Part of a small language model's weights.
Size: 20 layers, width 192, 4 heads of 64, MLP 640 GELU, vocabulary 8192, 12M parameters.
Architecture: rotary positions, biases.
Each number is 128 + 32 x the weight over its row's rms, rounded and kept within 0 to 255. Layers, rows and columns count from 0. The size above them is the row's rms in percent of the matrix's.

# layer 3 MLP down (transposed), 640x192, rms 0.16, rows 237-283, columns 96-127
size [ 97 105 101  98  87 105 101  98  89  90 118 123 117 109  93  84  98 108  95  89 100 117  84 109 105  87  91 121  87 108 113 116 105 105 104  91 129  98  83 123  87 110  97 103  85 111  92]
[[148 129 115 139 123 127  97 111 144  86 135 105 154 171 110 142 183 135 100 107 123 102 122 111 120 122 153 114  75 128 120  99]
 [127 103 102 111  65  74  76  63 125 163 177  93 144 191  83 140 102 165 154  77 174 119 102 169  42 126  94 119 144 114 134 154]
 [139 124 100 142 185 163  94 146 139 197 116 172 131 121  96 130 123 151 117  95 156  36  77 119 149 142 184 194  65 142 120 145]
 [131 111 125 108 195  73 178 105  86  92 122  88 148 112  84 104 173 108 158 130 111 214 150 114 107  70 161 103 107 161 167 121]
 [114 139 116 134 116 185 165 170 123 162 150 140 157 203  98 113 127 121  92 129 178 116 176  78 178 108 147  63 126 198 132 136]
 [102 162  87 156 119 111 113 118 159 139 194 129 182 113 101 153 144 131 124 101 166 128 122 128  65 165 184  62 104 142  95 146]
 [141 147 150 120 141  86  95 105 151 100 139 110 124 127  98 113  95 121 162 131 119 192  78 116 107 140 154 107 149 156 105 130]
 [ 93 140 143 133 127  72 120 133 176  75 105 154  89 103 110 140  92 115 152 104 109  87 108 157 126 166 135 184 116 195  63  86]
 [124 109  71 146 113 114  59 184 111  89 128 110 156 123 146 167 162 133 165 176 127 120 125 127 189 127 107  86 156 106 146 102]
 [ 77 135 158 195 146 137 142 122 106 183 184 105  78 136 159 148 109 174 133 127  51 143  98 142 108 174 122 126 118  71 164  64]
 [155  86 164 153 170 100 109 169 108 120 114 158 162  79  88 126 113 100  85 131 123 160 117 145 132 161 117  27 138  78 155 115]
 [125 112 128 141 128  87 131 136 114 103 162 178 159 105 144 171  96 132  76  98  79 139 126 111 144 123 115  84  89 141  88 124]
 [125 127 146 105 148  52 187 163 116 149  63 138 192 162 149 193 162  95 125 118 143 181 105 144 127 108 110 132 104 116 147  90]
 [ 70 121 189 165  73 119  80 115 154 136 134 146  97 136 140 107 138 144 121  77  81 166 139 188 120 112 149 133 126 118  91 152]
 [106 137  81 112 111 132 139 171 134 116 138 102  82  51 112  88 123 118 139 199 135 122 161 159 106 155 104 142  91  71 191 132]
 [144 171 139  94 123  83 173 163 117 128  46  81  74 101 143 161 130 150 101 124  72 122 137 169 107  84 113 147 161 154 158 204]
 [ 97 112  87 150 128  96 141 215 137 135 106  75 117 119 115 107 108 146  91 155 136 106 133 147 114 119  47 149 167 166  85  92]
 [109  75  91 118 147 193  62 125  81 169 159 103 137  98 129 133 133 128  82 162 160 140 146  86  55 114 165 164 164 117 119 126]
 [ 97 156 154 149 194 138 135 103 106 124  97 209  66 149 176  82 174 119 117 104 117 159 111 149 109 120 120 157 148 130 143 155]
 [186  83 108 110 143 118 122 126 200  95 193 132 120  97 103 110 106 115 155 161 154 122 170  94  78 121  73 111 152 155 162 133]
 [157 126 173 140 154 165 102  84 127 108 160 126 102 162 137 100 211 133 143 129 147 159 142 141 163 140 118 187 119 175 191 123]
 [ 91 176  97 115 140 116 182 118  90  88 113 154 146 109 158 179 135 154 123 138 140 142 142 101 193 154 126  74 101 191 138  99]
 [ 71 134 175  48 150 119 113 125 101 128 182 135 123  85 142 145 140  86 102 124 136 133 117 172  92 131 102 145  88 108 140 117]
 [ 81  36 146  97 105  96 109 134 123  94 159  97 161 143 152  95  88 123 174  99 128 136 128 169 164 148 198 132 122  98 137 188]
 [142 139 135 144 100 136 128 158 123 148 200 142 111 129 105 111 127 118  78 124 165 123  67 147 118 150 108 127 142 154 105 124]
 [178 183 230 132 113  45 129 105  82 144  76 130 110 145 147  68 135 155 110  95  86 159 122 142  72 112 139 149 140 125  61 130]
 [ 78 102 140  44  93  91  90 118 111 132 150 174 141 137 109 113  94 151 118 115 116 106 102 129 120 134 152  78 134  96 110 133]
 [158 132 153  82 116 163 124  79 132 137 126 112 170  83 130 137 169 149 165  80 150 151 171 161 166 187 170 130  53 130  95 123]
 [106 170 103 129  99 201 209 136 154 117 123 142 131 153 156 110 130 101 123  98 164 152 112 159  73 175 133 163 105  67 130 172]
 [151  67  91 189 109 171 151 158 136 119 164 106 121 135 140 116 143 163  76 109 140 157 137 171 172 115 130 178  77 122 112  87]
 [ 81 131 134  99 104 137 126 126 151 206 145 146  87 167 117 169  94 151 111 105 148 155 131 161 127 114 139 134  93 158  74  98]
 [126 154 134 176 112 122 115 119  55 101 105 127 134  71 158 140 117 154 137  74 100 103 119 187 131 144 180 112 149 126 120 156]
 [129  74 120 137 133 103 189 176 121 132 174 108  90 150 146  79 167 119 188 191 133 151 103 129 117 137 192 164 149 114 119 186]
 [ 79  93 125 130 157 160 124 182  80 136 111 108  54 110 134 104  57 139 112 105 157 138 160 113 126 107 144  67  32 145 172 104]
 [ 80 113 127 129 126  97  97 124 119 133 116 131  84  97  91  90 131 150 112 105 167  98 117 130 112  90 100 131  74 103  66 151]
 [124 117  52 174 127  91 111  83 173  82 114 137  87  99 140 135 100 133 125 172  31  98 160 120 139 116 131  83 108 107 103 139]
 [120 136  85 124  84 141  87 127 138 122 122  96  74  77 114 120 145 135  53 141  85  91 113 126  94 129 159 114 121 104 119 161]
 [146 121  72  87 160 119  86 124 118 126 155 102 141 160 161 195 118 156 160  91  94 125 115  92 145 110 191 133 118 150  93 101]
 [107 145 143  78 105 154 100 155 143 136 148 116 120 138 117 151 183 112 117 156 105 111 116 162 128 135 117 175 122 116  38 176]
 [121 107 141  55 150 111 168  97 122 114 150  85 127 120 177 123 108 101 155 154 106 103 156  85 169 128  16 115 105 159 149 114]
 [177 126  99 151 107 154 137 148 122 162 167 168 109 124  95 113 194 103 142 168 135 157  71 140  63 137 143 139 178  63 163 184]
 [128 107 154 127 130 158 170 154 156 119 174 238 104 134 199  98 164 121 145 204 147 136  90 127 135 133 188  85 173 124 123 110]
 [ 99 198 175 108 134 139 139 139 129 100 103 139  67 131 151 146 130 144 127 130 156 142 110 109 153 116 131 100 183 173  94  91]
 [176 121 107 114 116 133 127  84 153  96 116 207 115  91  87 124 148 126 105 122 121 110  77 150 125  99 129  81 136  85 152 188]
 [ 99 135 125 120 133 181 129 134 100 144 108  92 127 150 151 105 183  91  98 116 159 135 166 148 149 103 115 110  57 110 180 217]
 [142 130  90 159 144 122  69 140 115 167  66 152 151 211 134 102 119 139 103  77  95 102 126 129  79 114 104 139 118 131  82 143]
 [133 126 122 112 181 187 145 156 144 140 116 110 113 107  79 170 157 124 109  95 125 104 117 146 139 102 137 111 108  98 123 126]]
# layer 3 MLP up, 640x192, rms 0.144, rows 238-283, columns 96-127
size [102  98  99  94  99 104 103  96  94  90 102 110 101  99  97 101 102  92  94 103 109  99 108  92  97  94 108 109 105 106  97  98 104 106  97 108 102  92 108  99  95  99 102  95 107  97]
[[141 144 127  94 192 166 154 122  89 126 174 161 111  84 103 128 157  84 154 125  79 139 139  98 201 122 169 135 125 201  88  64]
 [ 80 136 131  86 114 100 140 159  93 169 104 143 138 111 125 121  78 172 134 103  97  91  80  92 133 159 132 147 157 108 125 138]
 [100 103 136 152  87 184  63 161 127 150 142 155  93  99 136 147  74 118 112 149 141  39 103 134 166 163 117 122 132 121 139 143]
 [161 134 121 100 128 136 120 135 132  56 111 104 138  90 112 121  83  93 113 134 130 113 102 126  94 124 117  58  93 152 104  98]
 [ 95 113 159 143 106 122 152  60  58  77 130 120 191 106 131 202 187  90  99  91 103 113 158 137 139 167 190 108 110 148 113  90]
 [180 107 133 162 113 187  75 135  89 155 142 143  99 118 127 156 116 135 108  62 132 144 122 118 180 107 172 126 134 133 123  75]
 [180 126 128  99 145 196 120 106  96 163 177 132 147 118 125 116 209 101 111 136 127 146 103 125 174 113 125 103 158  93 124 167]
 [147 163 162 128 193 124 130 114  48  92 119 146 105 116 146 200 149 129 135 118 148 127 141 171  93 139 134 166 162 155 169 116]
 [ 92 140 138 204 167 149 129 182 120  69 148 123 152  90 127 146 100 125 100 126 105 130 121  98 145 103 123 102 135 142 142 134]
 [125 119 120 133 194 102 119 178 132 129  74 148 158  98  85 104 120 101 105 138 151 183 119 163  90 150 111  52 139  71 110 114]
 [139  79 128 151 199 125 145  95 120 136 114 167 142 112 132 132  57 164  93 129 103 129 133 116 163 105 126 107 119 173  93 151]
 [155 141 172 142 112  84 165 197 110 118 104 131  71 128  83 196 160 120 117 130 134 124  72 155 155 165 110 114 106 139 131 108]
 [ 86 115 139 108 157 172 100 191 138  95 120 125  99 106 139 101 111 152 109 133  61 134 140 207 144 134 151 115 136 109 127 156]
 [ 86  63 142 137 173 135 124  72  98  85  82 133 176 213 141 181 116 142 101 102 111 128 103  95 144  70 146 143 145 159  98 175]
 [ 92 142 112 113 117 180  76  85 105  97 130 162 126 200  98  74 135 120 140 155 123 117  98  81 145 128 128 125 154  95  59  49]
 [137 128 176 131  97 177 151 142  98 109  74 172 130 144  77 138 117 142 136 100 128  41 120 124 138 201 168  66 134  89 148 137]
 [153  82 162  87 100 155  70 133  97 106 150 151 129 122 139  79 170 132 124 106  80 115 118  91 135 119 139  63 129  75  77 138]
 [187  76  92 103  67 132 103 140 166 171 151 109 158 142  90 143  93 146 131 150 152  80 143 118 145 130 150 124 129 135 100 114]
 [ 93 174 140 131 137 140 125 144  73 158  40 117 144 145 143 139 131 106 103 119  87 138  65 177 157 129 171 143 145  97 135 121]
 [153 156 163  95 143 121  76 172 155 154 104 103 179 112  72 129  85 181 182 101 103  96 158 182 125 139 108 135 136 153  99 155]
 [167 194 122  87 138 125 111 146  64 111 130 196  82 170  90 170 116 118 139 123 128 147 125 140 173 153 152 120  93 150 133  84]
 [187  92 136 188 106 159  96 139 133 143  88 133 115 181 134  94 107 157 133 164  94 118 149  49 155 122 161 134 161 125 189 139]
 [135 170  78 161 165 158  33 160 167 166  80 169 128 150  96 134 136 102  64 156 121  94 111 118 126 129  94 152 141 175 117  98]
 [154 199 138 117 178 109 122 169 121 115 145 174 131 130 133 154 104  88 193 149 123 168 123  88 138 146 158 111 145 165 114 109]
 [114  68  68  92 115 215 112 141 160 112 194 113 144 103 102 187 151 122 128 148 151  95 127 123 174  92 132 144 112 144 171 120]
 [171 152 102 184 169 172 161 128 121 121  87  88 124 148 141 169 181  88 131 115 107 144 122 125 131 129  97 128 111 119 155 104]
 [144  94 100 139  82 182 109  96 138 198 119 125 149 101 135 127 147 146 145 141 178 141 163 105 151 160 210 114  61 160 133 120]
 [106  92 194  87 114 118  82 174  74 142 161 155  66 126  50 156 154 142 105  99  92 109 109 147 141  95 130 145 185 182 177  76]
 [ 88 101 122 147 104 103 146 160  97 129 190 102  94  89 126 141 136 122 140  92 126 142 108 178 194 131 197 168  48 165 159 107]
 [151 145 142 143 115  77 114 136 121 190 123  69 165 160  99 116 105 142 107  74 148 129 118 102  95 168 108 111 125 138  87 111]
 [125 102  80 170  55  65 152 158 134  89 142 131 114 146 170  96  92 130  83 117 104  98 154 153 132 103 181  97 200 156  95 142]
 [165  91 125 136 124  81 170 120 141 109 164 154  93 140 123  81 180 140 150 132  79 156  75 142 111 179 131 146 147  99 123 129]
 [146  53 150 183  48 129 154 125 111 191 159  95 131  95 134 127  74  69 132 128 156 132  93 125 111 134 128  76 145 152 143  83]
 [139 135 114  93 166 186 132 122 106 105 166 161  86 119  94 167  70 183 125  80 156 153 150 118 137 166 171 156 144 156 141 143]
 [146 184 153  63 186 157 106 116  57 132  87 130 138 144  97 192 177 157 113 126 165 162  87 103 134 122 181 151 147 197 128 137]
 [130 128 125 143  99  96 172 132  59  65 150 147 148 131 131 168 146 130  93 175 106 165 146 120 159 154 127 129 125  92 155 143]
 [143 112 180 150 115 104 131 145 130 146 120 155 115  98  96  62 110  88 117 143 154  99 116 150 155 136  90  99 126 108 148 179]
 [105 119 127 143 135 193 107 103  94 112 104 156 176 163 134 113  94 114 201  99 112 132 145 167 135  86  86  67 147 108 147 193]
 [144  73 158 136 167  83 136 136 142 124 136 115 119 107 117 154 153 127 158 127  99  76  65 115 126 144 162 153 124 130 130  92]
 [137 115 139 174 140 158 175 143 126 104 104 119 121 166 139  92 119 124 168  95  99 149 205  96 205  97 155  98 113 135 131 128]
 [130 148 161 108 130 142 189 138 180 146 113 141 117 158 168  69 122 116  96 179 144 144 146 145 157 165 167 158 161 135 116 174]
 [ 96 148 152 161 108 179  84 115 184 101 191 157 158 178  99 102 139 176  80 100 115 133 159 136 110  77 154 150  88 118 131 128]
 [126 147 150  91 145 131 135 134  75 154  66 198  78 151  85 142 173 138 175 180  88 171 100  56 127  92 147 119 138 136 169 187]
 [161 164 140 126 136 105 117 149 150 136 159 146 124 138  40 164  71 161 165 167  92 128 109 108 118 152 144 106 155 165 112  70]
 [ 73 110 169 148 110 208 126 128 134 158 120 165 192 182 108 100 118 171 199  78 115 158 133 102 128 116  97 106 148 120 127 165]
 [153 118 157  95  80 100  83 126 157  96 167 154 154 166 156 117 118  80 145 153 106 133 171 137  79 164 143 131 179 162 102 122]]